{
  "n_layer": 14,
  "d_model": 256,
  "n_head": 4,
  "n_kv_head": 4,
  "head_dim": 64,
  "d_mlp": 1024,
  "vocab_size": 2048,
  "activation": "squared_relu",
  "norm": "rmsnorm",
  "norm_place": "pre",
  "norm_eps": 1e-05,
  "positions": "rope",
  "rope_base": 10000.0,
  "rope_fraction": 0.75,
  "qk_norm": true,
  "attn_scale": 0.194,
  "bias": "none",
  "tie_embeddings": false,
  "parallel_block": false,
  "init": "trunc",
  "init_std_qkv": 0.027,
  "init_std_o": 0.0,
  "init_std_up": 0.027,
  "init_std_down": 0.0,
  "optimizer": "muon_variant",
  "lr": 0.00603,
  "lr_mult_o": 2.0,
  "beta1": 0.95,
  "lr_head": 0.00748,
  "warmup_steps": 0,
  "schedule": "wsd",
  "decay_fraction": 0.729,
  "decay_shape": "linear",
  "final_lr_fraction": 0.0,
  "batch_tokens": 131072,
  "seq_len": 256,
  "doc_mask": false,
  "z_loss": 0.0001,
  "train_tokens": 502700000,
  "steps": 3836,
  "dataset": "wikipedia_en"
}
Each number is 128 + 24 x the weight over its row's rms, rounded and kept within 0 to 255. Layers, rows and columns count from 0. Numbers have three digits each. The size before them is the row's rms in percent of the matrix's.

# up: layer 10 MLP up, 1024x256, rms 0.228, rows 941-1023, columns 0-63
# down: layer 10 MLP down (transposed), 1024x256, rms 0.231, rows 941-1023, columns 0-63
up941 090:110099122113161146114122133109140126138143112066142152123106114174079135126132110122142149165158104137103168127122124120104152146140112139123148082100153184134160172101117116108135153146132184
down941 095:098130120126116115091138148116155102147161128105123147132154127162159090127141124140136110112112105147107144108121101145145149153126124107170149089133113121105122114164133143159109124097104074
up942 101:077148133106137098163152133114132103126130100082134158136135116082173136118131121133111149123146116148134131136122149115113106128109143142122148132152150151072127067130163175112112168148198127
down942 103:092121134138106086169122134111091157148146133100089103137111189099152126115104129134144130125094081114121149115121144129110092133130140103153125140139142129126168125127117138117107143126154126
up943 103:147112134155112153123134160164111129159099169095143061128132151144114127096100144105168121137147150146141182139137133135126117150181103127118100083139067112133166108092109109126167141091088107
down943 100:175146089150113102089115120134126121115133141178126134143120150134127150153127150084135137133130156112147151078135137131145141119130103134161173164114112157114142123105151136099131115165093102
up944 106:133065123107106140104112137122157120153089134106081147128142115138136129141140101120105153102170094153138107122116096152167147114113134155170103132146133124132124144108119136091106184152160137
down944 103:170123138132124125140172143124178159075084187091123122161143143161125164147107163133162158082128130089131123120115133135161131129144139128125142131128127113160148168146118104127123146145105171
up945 095:117130115131109138160073112144122148126160135142166141098090094136099137145142113078120153164115131123109117120137136144137106100107143123139142093155097093119122137113120138105124151180084116
down945 098:115093173158144176136106187107097132079165093150119175112098122123155115132151112112094132145089194123128132161148103083137130119135100110158131142122138058097168118089141110118164098102121163
up946 102:130131139167115119121107154156121120101138113144087183138111095149181148144163135169158122107120126152136165099155152122107150142078129134121116130114109118148139120139147110110124115126122141
down946 100:144100118161131119137131136104079135113145129148117147092187161131119119128151161113161142146144107123135150132091120104125096158135125114139097118098102105110078119147129139149115126130124158
up947 100:146143116133135112162095128112086100122144141182135129101119117161130103136137064134126099099116154121108183114147140137111122134129136110135125115160123098179149093097111143117174147138142196
down947 099:111150116090125136114078129118123103136137126107133123108086145131150083142076123146112071093162106130099159148133146107145127137117168124124140102144112105134150122115107119129150111118154160
up948 098:117141127083157098150162098132152145097130137148157148150115128184142095145126111086132126101142170088122120122147112092143159121118156096111150143105109124123145134174075127141098102138118150
down948 100:120170123116122124121109105148119134088132121107140116156138154111179156137106089138128134129144125106122128146117104141096130136129164124107138162124075154136177147134143166124100149157143116
up949 102:157130131148148172183129113147133105103105124108140098136100119119127155117120128112130118127124065092164180141190096143143119129144157130161133144148147090132127130167145089122154135116161160
down949 105:128131128085142111156108120178098153110147127082142086128136156156112125146134112140110068122165115096158161128136121169141126132141128159185122125131100148124124127175120140150153137158120097
up950 100:105135123173124149149120149152081149123120140138122132158135137180112143124109097160112168146135144123139112181113132111193121182134123118109097128186142127125121144133137133175104114150131128
down950 102:109123133113129102187114111141112184139093137131152099096128114136128174134089138126113137175107130119127158144132099117108113144144137137137126139162086121134107124146147125171130137119115134
up951 107:174136179151145122126142100154093121164128099141146116186116140121119126117212122134108159135122119128153113137155108151133090123121116131133168087119139086129152137124135128133161173162151132
down951 101:075145091152149169151064135111120132134143134121115164124133140143125102123085154136104153126125139105119138181109068063126124139093077146125153102109153134150143133165109120085119146153116096
up952 100:109109114132116093156091175151177129139155100140160080160139132154153148130124102140143134163169151104108133120124114126132138121141119124101173182128102177150080071121150156160134144107134134
down952 104:150130090074119103090111147127090104092115130138132109126189108136150155115121087136126120115129149079121126127145141107111120141159130106129135155123134135171097129118150103148132126111106146
up953 101:161152120169120139090153124127126139114121095091114131137120149115130152106155110074117085143114140114148115102116115101117103129125118136119118142135104089108152086157085075133124145132143139
down953 101:146082123146131135161142144071139118107155144120103088119141127131129186135147112103140080131131133141123129096178104119133092154109082175095108124100117100140152120156106149106140141147142131
up954 111:099108118148159159126137131099113114086137108155119134136091093123107097139138092109136154140126139086080194117116148085132095118112125163117109127171130113120082154154122110119109148120142189
down954 111:120139176112127137081141149096142119093158121167088182137120132131103116115149122114119115143175155144108144152107153124137137124144156151115127138154136126110126115117115135114131136138145123
up955 082:123112087131073136120094136141146100115132124150148107125120129106077190127157130124123112154116078119101135150116150095090135138162151144131097166163155114136107122077120110117108119117119143
down955 093:112109115115111122173137115094081166128145171135117108103103107130119128168101121145148110176125168139131097090123118102150148106158131085094112082107135153144093138101101096088109155141112133
up956 078:102081172129153151141108119147130161129126128151129131119119112124071150140126131113146132114141156132115158135127176106124148126102101117085131112109133075125129139085117112098104118125113122
down956 085:118146155132121097108121122153127145109122142141182129094108098136120168142122106111121076152141134119142136137088134118126135081150129137091157131143099099137140123075111116183096125146102126
up957 103:162160125120101117120175131183126154133170143102124133164106150133118111135125125141113096146131130104106140111105166132114172132119107133088109131120098145175154146138134113127102126115140140
down957 108:145175166129106136123098081107174101133140110160144157133118145123156160148098113137131141095136112120105144124126165178148123114112128149125159128107136151145105110125137072116113139147103104
up958 099:142114117154118123093151100084076209092149126098134119121138136162135144113140135121125136145127117146138099139138110111135095154109129097161125109125140121087154106105153119129115115134107169
down958 103:150128123111124147105150132150075097123138154164108094147112125192130109084142096154089140184116093111099144165092124141135109105117134139110148123131155132120133103104153146160115134108162121
up959 103:129124148129139132127126183126155128112077150117103112129132146149126157165101152109109134179127121091142126150117110117125097144117142111089118134152146146088137135118175129194167126111113148
down959 103:123163138125093132124117145144165109133110102083134122147138127157112142173120064096143124126154161126087105139164133119114125122113165132117131172104145143139126112138114112145117119093160117
up960 090:120124151103086107157107144178126112130134100126137119140081124146130172139170112122148121103084123113130128155114117148102124117122123105122134152143157126114136136109134062142112115150086113
down960 099:096143152143101106148142121122135120154163101107109154160163108179088110134101113157145155187154143152112190146170166120147120109145115176142143134120129195134100094157124147132120165156150114
up961 094:096129134095159109151102153162142096116105140128120097104106089126129118152110124151123096168123106159145115115112117112150161068111092099137097126108161128163152091157152124106133108133093149
down961 097:098140175157121084136111107113116146094141147171103155146136164105163132131131126140163143143126079082111120125149112130124142147189132050132119139121111156168108088103113132110140105149121128
up962 103:143132156129131093109116138044140139074134102108157148090095137175124123132079145158153164096188145121124131084123114115112131176108129154137132116117149135089145112134091158124150134139126128
down962 103:100134125142152104167138102143118139093133134148137134108106136128151109152105131113159099165142169092144150115123132143147107116123146148150165106130131128100122109157160167120134102152171080
up963 093:138119160153102146181163101134107073103109101165120116130128114093160155149138122110145124130105161122160144177157114118135126169122084107107074131163154117126110113093149111114143144172133156
down963 095:107121109109141156142123088160137154141164078113153134107120155105117092093120132122129104137138167128150107164171152122121120154122158114117099150111154150135106124057084122129097128156087087
up964 101:128133132107156126097144119132111096136120143127108150107134108130138149122094154149146168147132136115100071072109147120120110094130109117159137110119134108120113125099066158169125140123144100
down964 097:123162144157114126124182118086157136125108114116119135128117152150117154134164135137164141103117130144167107081117173129130128091134146141099146137141153120095146134146082115146109128131073122
up965 107:146109103117126123146119089154112137173147153095128124152130132188142104136124123112109156136166162122145123088130137128139099133111146171147173092100139121095125089117143103113098151144101141
down965 102:112090126140127120127127117138111070126156108108133103140163135172122133132113132118122167133128141111189067159120156140149105138109125154147143090086148129134133114129110120182128092105132061
up966 104:118110122113106132128071146125106108109143145169169108127139111115150141151086090083153145109125171105150148186136141099130087083104082105112141131114125118149174061178140092127094110127105110
down966 103:106105116124150122128111127107105098094124117125127174151142129097123141138121132111111118153114161166130100155148108089096067146121137133156120120142145102120114111163140126152123128088147115
up967 106:159115099125129097100129166127097154126148135136164090100136108112117149100132110119082137102142153140143112133137179155132135154110110101074122129145137117074156161163128101182152116140089102
down967 106:078117143150065108113106112121151137101139129129130105132143085161140135158124176106093162147138070123155159176167183094130129141090143097103142142148090112098171106169176128159143145156122119
up968 106:134098119147087135079124119126124084146113148111117137137153093130142073149122140104103169134116105122093170180131118152106179131114110124112127119156094134126168127141137137162132134140105131
down968 104:123100103112144138128165097136120118100105132083104160145148113103124132160112136124169118133112130092086083135112100142128144118150105109143149146141150136173116120120149116146119132107161145
up969 100:173089140130106156102110145110119140124117082120142121121132124114128103110140131118139151112144161119128111146082089139114149075107128148129119167113119138096136125155081153123127154162137142
down969 104:159126125151155162118108180128117139139155156127172145106168128156098095117156148126094159121134141092137144148136104124109092132143135123112132153116145131127099104099131105123100115110170154
up970 100:104145120101144122130114140099132167165141120127095076114180084133111153095122159073129178147153103116130136144115097104122165194134128101168110114138102141160129130145118147143141138137117167
down970 103:123136136098167154125129096119146138159149152139141148132120131196115131105122145118130113132098179146173162112109113150142116085143168115131109190111133113159120098136113120108118057129131141
up971 107:117122122110119138143086090147104129168123120154164111110088123147129169088119145122147119119147120186130110110119167119106111187150138102091141161149132114103149143160154166076069165117097154
down971 102:145121107121172136148115135098105133119160125143126154098134105122162127155118132127148148127125119142135125151135106120101147136177154122135100137149079138063114108155067163170094116103124152
up972 096:118094172108104158118151166198156174106139165137099148130134130116121105129122087166113139090177151175108158108129155140122103102116108094076092107138170112100123124165154146108110147120102138
down972 094:144139148152153153120111135121133129112125097147101183131090136088124076069135091163104121150126128109129121135100144131128142134093142118134149078131089118109124141137089163105132074093104108
up973 093:110139129131120127193098155152074102093079111144135093176106149127135155097167076157125149135128123166138167136133120107124119151105154121112133115114134112180116143190178100131171088121148135
down973 091:115138170162124116101107087101107129141137097100115129115135128165130146143142142157139127162139149136094137089132096186115116113136134174182138171129167110089162140136103138108113128129105168
up974 098:102146123090161139112114148144149105141103132098102128110139115152119145133137104125140117089130122113134165173111169123133129132116071099112114160161133138114122111151161132166124128197123148
down974 104:136074153074155127137160145154167142145118114099106136126146158135086127118152120108141059096123129143085100110093062118112115078128157126111137133181119117116110128136094146102131121175156149
up975 099:139108143146137115158152119121134141164096153160151149123110172084137148097151111155109144168122124116187117163175116103110142115177145148116141110125122118134131107104150126111068170169125139
down975 093:165127076145144138165122147124195162137148134139088113122098123106125151141071158140109114165127160129134127136163091119101090126156097094135126155121130108111148126122164139112111123151156112
up976 093:135098158128133116147102154110115091123196122158154123151125102168081151116150063181130149128133120109145133141072124123133098150150144122121169123128110128147148173115150104131159133157109129
down976 097:165131151113095126158116105114144141102184126107099179125121137135129090064139136130117106118135082114116129158105118160165091129133119132119127160135126141090167120148111130105124169110107131
up977 106:089118121170115138115120170129102123132147132148132111094138138112139137163134103153146139148140151119074157141138146123164155172130145101111120127112121104111129112128138117106144144106172128
down977 105:084137125143098126145106178129108137094120108127161111088130131158115148116113163121109154141146108157129173146144128109151126146171139134192112147161130123149122113100110152060150167109137108
up978 096:121139149132144170104161182094175109182131107156133119151097117111169120142159127161098164110156094156160102154083125100112132103160101184141152113170154116117139122078098156160093111116124117
down978 095:141174139179141130158123133166118134150154144149153147093103181145124118132134145116124127120125160142144106151169148091135121120162116134124132129125095103147096137139182135150114149135097106
up979 095:111136126097135114149154132132152136150118130131126100128118125098129117093123124109139087116156120107104117099107119141161114128120110097089142069137093128084130118112123120150144129097173138
down979 093:155095063123109139135148123184180137102176121139111078106141145121134129124110153131139185108094103123100135123092153112161089142134153131119115136169181155094160117139102070197113111145149118
up980 092:145152113101147118129137099097159084109133135153093127092119147108127111128116123103180147147123133115133099145119114181149140152143102110118135118135139123126128137155137152127100122127151168
down980 096:110159115114130142152110159119077158121082130129109145110109143121132085129152119140175117119139129155145096130117131131108088125089160148160149105137111118164106136103177142099135114123163169
up981 104:100118090131126122134091124142103117183131163154139100129095134135123128141125136132137163105142129138124175097121147137118093118132115156141124142212131124122166137122141151105070132132108130
down981 103:127111097148107162140126120114089159140087151150118127143137112097134100123142141148101110161126128116107145058097081113111113146118128130152168155123122110103152176132151177111101090139156139
up982 097:105131139121174160120147115177164141151070161091110138159100124115117164146130135122131110114152113136090097136104105122117122064122157145125108176139142128156113099136161119131134111133136122
down982 097:142159121133148123119108098141142162152141131124146149103117115181098125143146159117117127167129124086129104124105154158132122113161104122127115136139171146104153114147121113096105122109153111
up983 091:103101134099147176105106110099169120129113145137150137156126138125111128108138090086137126134137122114144166182143112123108163095119157135098156110103158127099144111135150128146165113125088138
down983 094:119142156160118122118125107122106151142098108083132122115108187069142150154135101111110108082110143143118138134128173110151151153072141101109097147128125091124153140106137163130143153108139150
up984 102:137123133133162139121145108109110139136179143112135090167071098117153075120080143092134153188104163086149129140090112116163081125118111159105120119115078118102128124164154148113124142121096134
down984 096:138144163151156086135125081138152099115141169136172125152130136120155115145112128144133136131152108140150108131115180127157110173109153157141133125114116153148135146097168129123125093107152139
up985 107:124115128123125123089105143107138100114160129155160148124101142185141202099127110106130147109164131126152144112151087104127153146141108108122088146122134122153139125122119169144114141092111100
down985 103:122101090110115106103129140137133119124126138128150099112190157110124101127147095145170146131151154142201117104179108115127078157113155132139145162145167138195127110158113109106109112146097107
up986 106:162125148133109148144059132122114109181157149091141172156114140123119169110114099129152107089131127142129124130112144118126158074091124135102135090139157149105115130144162117114125153130166140
down986 103:153109141120101142147130092167144121098108165143165139114105134164107082154164144143151122119180130110111139099115114162143130117128076134158078112104174113137090139149128124115136125133127144
up987 097:160115141147174128105132140145114145098161140134137094112102144119071143130123159104143141142097079122173131132122117122133163124114109146108141108143085126114154173116121102147125151113117155
down987 096:120120100166144089137149106134116162157135111143104120125103097128128161189088114117099101106105088095100122129102080134083149116135122092116145150075110139141131096137144149129117132125163139
up988 096:120136124113151120112121086113120107123095149164109139115122120129102146150129127122167118116153147123147173120102144138115136097111104166139181103110153168150140095124121122123130109169160163
down988 099:130157141117154123129109117139145167131131154175130141130148166151138176139130073142129132103141129179125132146092166117132106138096136128125132119165180158137105147126095139139117158118114137
up989 103:124130066090151093146145104134110162102067138131125166103146097123120125146083131131074178109097124104150143129121156139177126154126118141105098140128123126103144142099129123103125153164166130
down989 104:106107134098146118158123132165111210126156112061073130108086113142158137109092169148099143124151116068169143160137144098170113160136144092139138136135127098127149127111101128127114122119143110
up990 104:087120107126112123118146135117135123118117105097145150106103103116128098157095163156138115133145108143082135124105106161132135144169123129141145126148148116166176099144109108126136118113150110
down990 104:090101133079152124122084103119106141086178115130113136087091135139115160144169142103146122118154155103157122158132116160118165127092146140138086146114170116126118138080137137097127111096154119
up991 098:138087129116129103145093134133130153119114129095135123145123144126128167134108146105141126150131115097151116144135122131098101125139162164118159098157152133100123101121126147144096145153190116
down991 102:104139150131107082090100139111163140124118137164137140184092122117128107158088163125112113121134121110131169126140110151091155079153104090117139138119134093138134112168123102137062143150121109
up992 092:113079126119108137111138057088107133126144161138164098151119128147131156129132080109183166132156145145099109151097144130132114124133121137119128107151133160159159141142173132140105137109199172
down992 095:089133118157144154148145139117131117075146079134136148127137125130125119113128172145099139155160108116105109143117162148150139155111114123155117155139127171143107160131128125135166119125058117
up993 095:109101108126122115145116099106111177105128147121119086170145159132122156086100144141117130148117126119142135130096120163177155113124124126133105151087139139136117090138146113098121136156131097
down993 100:129131134145124142115148133099109115121128102137156123163099105152125117115131122113115115104086109144135109087112103125074101152144105163120124119084163153121104097155131142135147131119110140
up994 111:106168116092182126093102105120105152138156067123133133120125169123118155154174117108101137141137115118084129128125142126136127153167105169123117130114121102135100135146154102122113160156145153
down994 104:111137109151120127165129179156130104169090128129075145123143133114079108150178128135115112145103137113138113152099128111159115117113145171111115114116180137119114123122124138123161158124132099
up995 105:110106144108144128127127103104177138145114167160166118097129135123131129070150124121154122109151118118078110129107122147147142111134118154069072149123109162100118149119118156117134131150121091
down995 096:112131149130122099125140125140077112138130160126121123118166095167136120178161154104138114110135155177077125136118159120120102135119117110095112199117133147083143131102128112135104169112137112
up996 099:129130133138161135118132123155092145099147128113144149159134103124098129128118076110132098111153143151098138121169084175128148134189124157111093174111153140099126173138143108125093136115153145
down996 100:098120153139124135106145097127125150159155101103108149109156131154134154146156110171112086176116116148089068131107107118134125117096120140127130109118129103151153182142160161145132128146133116
up997 093:134137150137130099156085124097106135125132165118132109103147133145129142139152126117127143120139119062135071180112130132118116091122132133130146155176145170157142109099173133114111106163139067
down997 093:137166194152121087159128120128140152126146155135069097135093145122075138130121134168126038119157139104134131115141175131122151133124153145113165128129104140159124127118143156141139104124170106
up998 093:134179141141117145105172144132126115101081094122138140120117134120091133129101098164114132140153186127146123156130153148152161135190151109111097113107147173092110121113089185129157128115122133
down998 094:131142139126141128092137166103191123107118101126104140088097154158092112164138149108141141145134169151107116125146162113135106078123147133143166171148143093121166157175130186119126134131094151
up999 103:109173115109111077128120119141150089111108117140118096148164125163122108119114079143145158159144133087128165138145110128103100145115110088130132150118103098121129082162150141146126147127120165
down999 099:127108119128103133130111175114127099120134143098123129129102116161103097135161131153176103140146114103118168117153177087127208112126121131098143193131134125133096083151078138142149136123116081
up1000 108:112114155117121145128129108119093162100140122108153111100086113177101136160127116135086097137126135108141113110119142098113129098128098147139084110124161142140110137118124116094117116136161138
down1000 108:095137143110122146077071109119115131146169107116101161092117090118115131102084154179148104153127121126118116147108123156148131107136115159125131157125111139124090153115131162138103106135107151
up1001 101:104175133122127114131145127078104079145137105134120161114092130182172084132130142125117156160140114105124138136139160105116095162134157145114105139123108144102162137094102116149089145078107123
down1001 100:118114170120119097112142136136180118135059146154087088133109119145106091141083088106159147099129119081136139104166156098103146110122142126143139114107105154100096159124077123140088129125094126
up1002 100:117159155093123102098131147131117112112150131111118127173106144128118161101111175109123089116164144163149103064121098118123138106064102135144097103081128109121078123092121081130104145117084130
down1002 100:120123148141118113125118120163121169155081122136109118156101129123111150148140077112138121136108095129133130098108160101153098142112135136101143111130148119111142101131117111089117115131150138
up1003 102:113117129135152109118130108177082134122118127118167131106132102150152122172114135094177097143168202139133175092098138149168120072161151143127119143116124167145112118153123097111113174137102130
down1003 104:140147157158153107148113120126123142115134128137143122106148130130142126129140162083134139143143120134138141121151060164148140124132107105148142114105113094169134186131119096153134147117069114
up1004 105:130129092122092120144121123116153085103136101133131125112119092081156134128150105160124128141149135112124124056112138105122102118177180129104137122154165119155060101121115109130161106121116157
down1004 104:132103108159105113168116141139149098142103107107125146143106119111102155148086152137154119123141151140165172075171153120134130154117155132146117120165171105172082155093126102136161150150128118
up1005 097:101137143138124117153146137119140122130121121132169140150117103126132102127090152113095140115140127139137125119114108130168159105109093109150136142148145131163119125124126120088100141131116169
down1005 095:138113145124070135106112144177134077126083142132148124130147082118115112111142118104118083133179111100119144152139124105173104106091167132116104153156153103101132094131155100157170098157122126
up1006 094:096070190182124091134100112155118115140160126127118162140139110131163134158140122158115144127122110125123122172134116130179156134119146177135102122141123114177128142165134126093151113120088120
down1006 101:146106161100098132139137132126131111042142176091132159105145136153183135129150073144109041078181159141131081112119178133133151112140140097126122132169151077105075130159127126133130160103142133
up1007 107:129127092150149060096116148115136179138124129128116149144105127176123145118114118099093111120149124129093107151121135130167131112114135159141127116079130131138112093136190112118140104088089169
down1007 109:132142140135108103128142094116118116105110103144117160120077084091160107118136136141077177108143094114120141153096165160146127138145144140136128148126144116140129124145193103104107160120134103
up1008 109:121119138132155201188089159142124144111108131138124113145139109171137111138153124084126124191113120104089126095121134142127133110171159185123136101122156110149099145084144158173112106134145163
down1008 106:112100126191095154163142113152091147128145113119103114107154116164092109098122126122138094094129113113121094094163156158106132133162169160135148136120138130111104115124106129119087141171076166
up1009 095:175146136136137181122114119156143161102144118152116131130124115109114136155118132120129099153111146171145136103105142117096125154132143129148147121142108143149142147150135118174129128134156137
down1009 098:114119120128144141098130168133100162122170126134107150152142133108111108147126192170094158107150093137112120126114144118085138112150168145097122154104105154108169113109126117153112131090152134
up1010 116:103150150115182116097156084118126109091126149123131149084100118173111095151136130115146125155123135125088134127146127106119131119139111147115110096193071085125103129113114120134120110151098136
down1010 106:129142141135110104090132134137155104112149158156121160094155155106124135152146118102144088120126131135113101130161112129106127094107080144135105104113156143170121115146144076142108137136108167
up1011 091:116154098100142124145145121111176115112133157140121145117131113132138144148146127080139146152140118115104119112115127098136151101105102131108117123144176128123144121141184127159065189162112132
down1011 092:132130087151096167138130155134133137126153128138134125127092144152118192113128090093110152120154188152166118134153125159116172125129084128155075121127132177111111143109126092121115166143120155
up1012 094:121081115131115159148130091142123108123118156130118115101135114102156126125189085096157121127159130065127138102141128152123138097173126148133127079139150141108085080171149143170140115160103133
down1012 098:134179130147126124170107099146126110112119144140145144124140133142130171144100167165111134132084094125142127139116146130114126145160137120178148120112160082137109116123110119135134170143139130
up1013 108:131114121109125108131140114144100111077121070131132112124137114128101126105154114162133101189155119099119157120147124136146127108118137137122130060133149101139084106131149142124138127144109123
down1013 104:172095089175111109126180115129116108107138147129151118169130131109125114133100096164137136135170136101120135145153114153139094134067153150139154094148141104161142130121125120067147108135151113
up1014 108:116174109067175137124140182108135105122129076112090140175137146151156104132119114114149176149149130143143117140111152144127167079103112161109111086128127167134138128159107147146110113174092116
down1014 103:144158128148162141103088143149101097078091099096180130111105131124135142132086166120105106151131113150141132086134104144084181113145134144100119139106135116136091145171134149097176097118123112
up1015 102:139134118127123135150124120122138099118165136125110147121149147149119133145088152142158133211148121122151163159128107128158121136098104166131101107116134139101147162166086126166146114168160130
down1015 100:128139091131095147101140125083131122142093113165158128139124088150162113129126166091132112114104145102104132118172117116182121119148129130112125132118122145133127127138142092128143090081143133
up1016 111:146080163180146122128119149126143132125130136153149089144159093130127132141110103177073138093130176119083079150136145125147153106107169138120108081112117140137114096129159113103159126131142133
down1016 108:207188108076100129121108120145118130124140122162159142162166177120106104133083112180137136104136149105130125175152112143102153114133167136133126096132105135156128102114140157131106122105070134
up1017 101:151142141170132113134133149096076128092146131128102144110131149141136170102172143134181124133147113113167122140128074124148164105108166107118117091111138174086085157084152130143165121136130120
down1017 106:124144129121095139123123106087106146098157109128113165156149167135112125136142126087181123147139108099138170136154139108115141164152130089131110109101117056132109158132120166130111115086106129
up1018 095:138108146138095122140082087163108108107144121122153123120110123127145120155088142112131155103142123141175143109109166129160118126124152118118136083125160179112043125148075093111116123148103161
down1018 097:136125104101148129129133147116139107186128132124137153108116137176121139111123127101128136096062152136118125123110119143123061149142105164157155172123189161115150142146102099127164143139102071
up1019 109:108119171148135115085134159109131121152137116183122137168136117172173175159146133202104119105121088150100159136141135129203137115122143111121129128113130148110130127114118112118099135091131116
down1019 103:141122140126159081125133171110128160129103142117117147173144152155120121104136156112101142146133089096103140179146144114132120147148154146105116156121148144105164105155101156144130124100145117
up1020 100:103154126078103136125090160100129116117134128146121154133169118113143148142095100132129155110162107131104137110112118148156136160164139128100074141169169097151125120136165130103107114119100106
down1020 106:152132082147148161144149121141116131095087143156123091153109133120113099113129116117117067098129116084142105157074133122141120102134122148138134108148086090092138162113126161164100120144159115
up1021 102:136134103120150151142119108148147104114150111126163179120118129111107106110156117128108155148118109102117147123130107099131102169150103120105147132126155114120098122104125116160142142155107111
down1021 100:130098092124151128184131170118108158134088131122162140138133104140114132103147159134130142205130132133141145052149130130125147125120124085123151071155193098123091141166105130126133151138107127
up1022 105:135165145127131174143142136104153139135176116117121146118127099160154118156069110120111105137135134164111181151133118151177170129079107153094110110127169100106055160133141117156124149126143142
down1022 104:154175159130127175124111151100101106132139132125135166079108117133137110118140127106077151114148120120180128159118141131137122109123127119149101077116135109125100119126116136148138155081100123
up1023 104:128131119122100118106096125103113135106121137174140126134144090116166192113178101125120124105127135143146139126123182141105132167121138099060094143114124077090125119124150133141153161176155146
down1023 103:154127121123169152131159110150163137164144123129150177089133128118142149107150076101126167112123136129116114157104158138130104160158108105147125141111147077090122117163160120110150077159176118